Weights of a small transformer language model.
Size: width 160, 2 heads of 64, vocabulary 8192.
Architecture: LayerNorm before each block, biases, untied embeddings, attention and MLP in parallel.
Training: a variant of Muon for these matrices, 94M tokens, 11503 steps.
Each number is 128 + 32 x the weight over its row's rms, rounded and kept within 0 to 255. Layers, rows and columns count from 0. Numbers have three digits each. The size before them is the row's rms in percent of the matrix's.

# layer 4 MLP up, 640x160, rms 0.251, rows 360-377, columns 80-159
109:097115118144171099109121099136114149158105137143125181086124102159161195078141095164140079142176145096168080148133130092217164099079134147110194073085138226116191185136117168110100114169062065140091148128109148142088073090131151119151133148
081:166114166129139178041118103094148169102098120135101164109160118114133158060103116112123136141166101098128124152123126172130104107159074167185160149145138085200181152087136153090121127161094165185153131124144136127098185115118077127132136163
102:095105122175099099094198153115156167175185128119126111093157153140153117095125137189096100129135101168099110115144138137070080101160147144081115132156137180138144222133106127096157139029095128147160119101161097165117130057121071154083130117
113:102160070142143113118132113138165118105089138100173120122093131188092125141158134111141105125124149131105171169110180146098111161107184146149163122134139058164077098115166151161126109055121114139098186159157194105123125128234173173189161141
102:158143124089133085053107060142111128149120184119190110111153161141119078084134126163139106155098190090137119172124160150185078127153100145113074143162119185106110117163143162181125125125132115203123137098094189141132133132093121182150165110
081:149104155124050097092135072169133133081066117133147115138125164150100067124179079164102115130131158168126143124139170150146150155098123111174081091163138081125105146152161182143162131108079141136085125088116108097121071156082141154082099097
108:192113158116102167139140153055132122126126158186178111089150104127113138121104222152102104120237156131123107114188098111130102144145113102124194137129118182109151160192037117066107121122112094132081144181101117132160109134145114120087162151
080:181099117129108109123123100095150115141105149111095115144142117129152190068147157105105179158176119113089073054098097150170201168093191137151104116097072078110090152163168170121109112115168137126133123138109119155171145141083081122108149177
106:114155103147104096134161146089103123087105148087053124092135137091154155190123146222163156152086145157144155121136095154102116111125109101167153094142109188121153164113064177150141108109102127184106088136126118080123165144107143113183076177
102:153077113151127085115108140070139131171105193168146135128140107116067188056196117139131066182131185156191106085171084149121126130119071165084150170146125190155137090107124163135085090112115130095137094124109104162101099135113119166135099154
097:121095104133130100134180142097195121106149123122213114134178147085102175071160116134169102152148145152109143068153129160177177131176108106109179133112082129126137125146069189101166124154173151150086162107161125107245112154114132145066139135
089:104118158116222106130135158062113157182153182125133155023119145076165119111129131197162149112107116123159088110127120139106172155115109129113119106121100108129118181091149151140129099073116148128078118104115124123090138135147122121117132158
104:101140077092171130129120140149132062115130098137092134097221119081125198123127113141143181093133132124076133122090105220126125112128095105135111075118126215092141169131117086154088150166089149144132113131106121141095217103141135148089162120
094:143047095156118167116131183081123085064118144112183106173098145123126089059129095133130113110112147100108138138127082127101113086204141173155147098084078143113115070149089148161189118098097102093109095175186117101124085148120127108107128129
103:142063139109050120112095183144133143078079170119145141086106116177097103140198147162112155136120088096121146118193091103118193113152155173113133132102118122094075100148174180177072114140086165072081137160123127106143120146181103116142086119
105:192166101130190074135151123140181077081190131188150183136144168079117131131160130163120132126182100158157105114159156182163081079164107157097112086156140187105125140142047097140096181118074130133114144086103135117135140186121122122124137132
097:138139089080145187130097098105123180127064198150113121139123206092115161131163110146087081134154098140124098081142061129093083172108114117086073173121176187160107136118153179149074142128123111162168184121140131054094132153046168108089130084
088:149080123111104100082080110075131085141147132083098173157136156142121161131132135166122086148107142140166135113100140106114163125081122142114162130135151183108143104092118148204144218053108182117160142122137072153109076149168119145082134083
# layer 4 MLP down (transposed), 640x160, rms 0.129, rows 360-376, columns 80-159
112:165138135127098128078074122160094141160111126107138169072165139182100175125153089140185080155093173087105123089114127101139116101072122127122150159101113117124124121141137135138118152160162137076184169099142068163180160078108175106203083122
087:094114195096140154097110091139093066169107127097148080100130125147150086164088142168154127133138152123109122160096128149107129116069043187212136144138139167160161071042098134190174101149098129123120172173108106096123117152195087123199133107
097:105087095160109128080122175132176107167151124130104135100147119111147137157138169156156128144167144086150111157151098074113113093076115161055150109058101170170137150146152109131169125093064155146155150120098148097121142124140040114226172121
112:130153114150105103168154127111096118123085198143093151199106061119093141206122166100091168120167142115159083126119147132093120078138150148127148101132092119090123129122101081124091241097168129142097156082120120127102150176151086129070089124
112:090145093154180114168119130119176156136175075116121143133224126125158145166104086137156124118123118164134123160129089113124137109172123099165148123143060067114147157059079190099196147167113097164139144102101099162142121136127142140146096130
092:168132121117164139139091162099058109148149130102141104085119160074164171152115135107148140071155119128088122116164090126115137130115094132144198110127100146134152152091085129131097107110109124081197122147169143081117168117139127166145147151
104:179172089107128200175125104153128163127133172173057117083153125115170134112109104107149124112138129122120144181129145103171145172161136074105133112156083168111191140121099091093100116043190122105114167101103112146153104093141151104056169148
083:111143110167079136145130100119058145140094140115158102131139089158121167133127064170121181117111179159118170210151105099115160145186108105141091163133130118066143157129093161153119154174178108106131171184124129117180097113107132118157167122
108:153141120062084143130159094177165194120120161134165097149088086085123155113187130101150156170108126056139122208139105120074176171171108143149085133107105120139105132135185089147095131112085141153118083101065147171165131121111152026165121068
101:132128118106115093136092118149117124130164128138131146128111196103142084070116104134120187120151093105117101142111158136145112137130231154141129145111142146091094121106102126141141089100066145071117097171115158116196133142149157157076185068
094:148113131140109151177070101147144128153143045132144101087112093176127112174123122095089058131142118133137110148143099135150128146062103139141121123146143168164146077177097110128158164096144114091166157151116163133164078079157172155132110165
094:107157126137105106101123154100126170133129143119126100199149157209120096161110169116120115169131159138176123110166077153149127137168119118117101116109142131148135110116138128078150200155166132127131119153123108114126108148061106159097144112
109:104105167093147161186081131136165104101171062151138062084114165123115077153166169142164140045118154126149085108084166093112083108083136176108129129080158166098116121144174121152101122173086170129145134179136097049096184190085084145170132111
095:110127128170165111073127128110106095146095156023119144121126197135135088091104143152106149131115119167077108112136158162151098167154123063106113130078116095168177106162167152115122127058129138056127118122168115094133125102086103134173085144
103:120099114143122135100097152113070125092156146094132080116087113111104115160171090172143079144186109106117121193095161100140103114171113097167117095111080104113203058124132130117112169071193124112120129138146119096139110056146173149118110071
099:069104146110125092123078118105100162118084108192102117118187154128044098125144057117090062129137122097120126137114181126161109138127151068067132128150170147198105158170117137072139105118154136113174141149197156140109117121175094164145087133
100:102151159109200136127163119102126150096081111196146100115084155130099152130156148119100135083146156182100091129150099084116131143093094133123190124113069090095128137106104080162111104127172147141164095115139172136109129168174139148175119185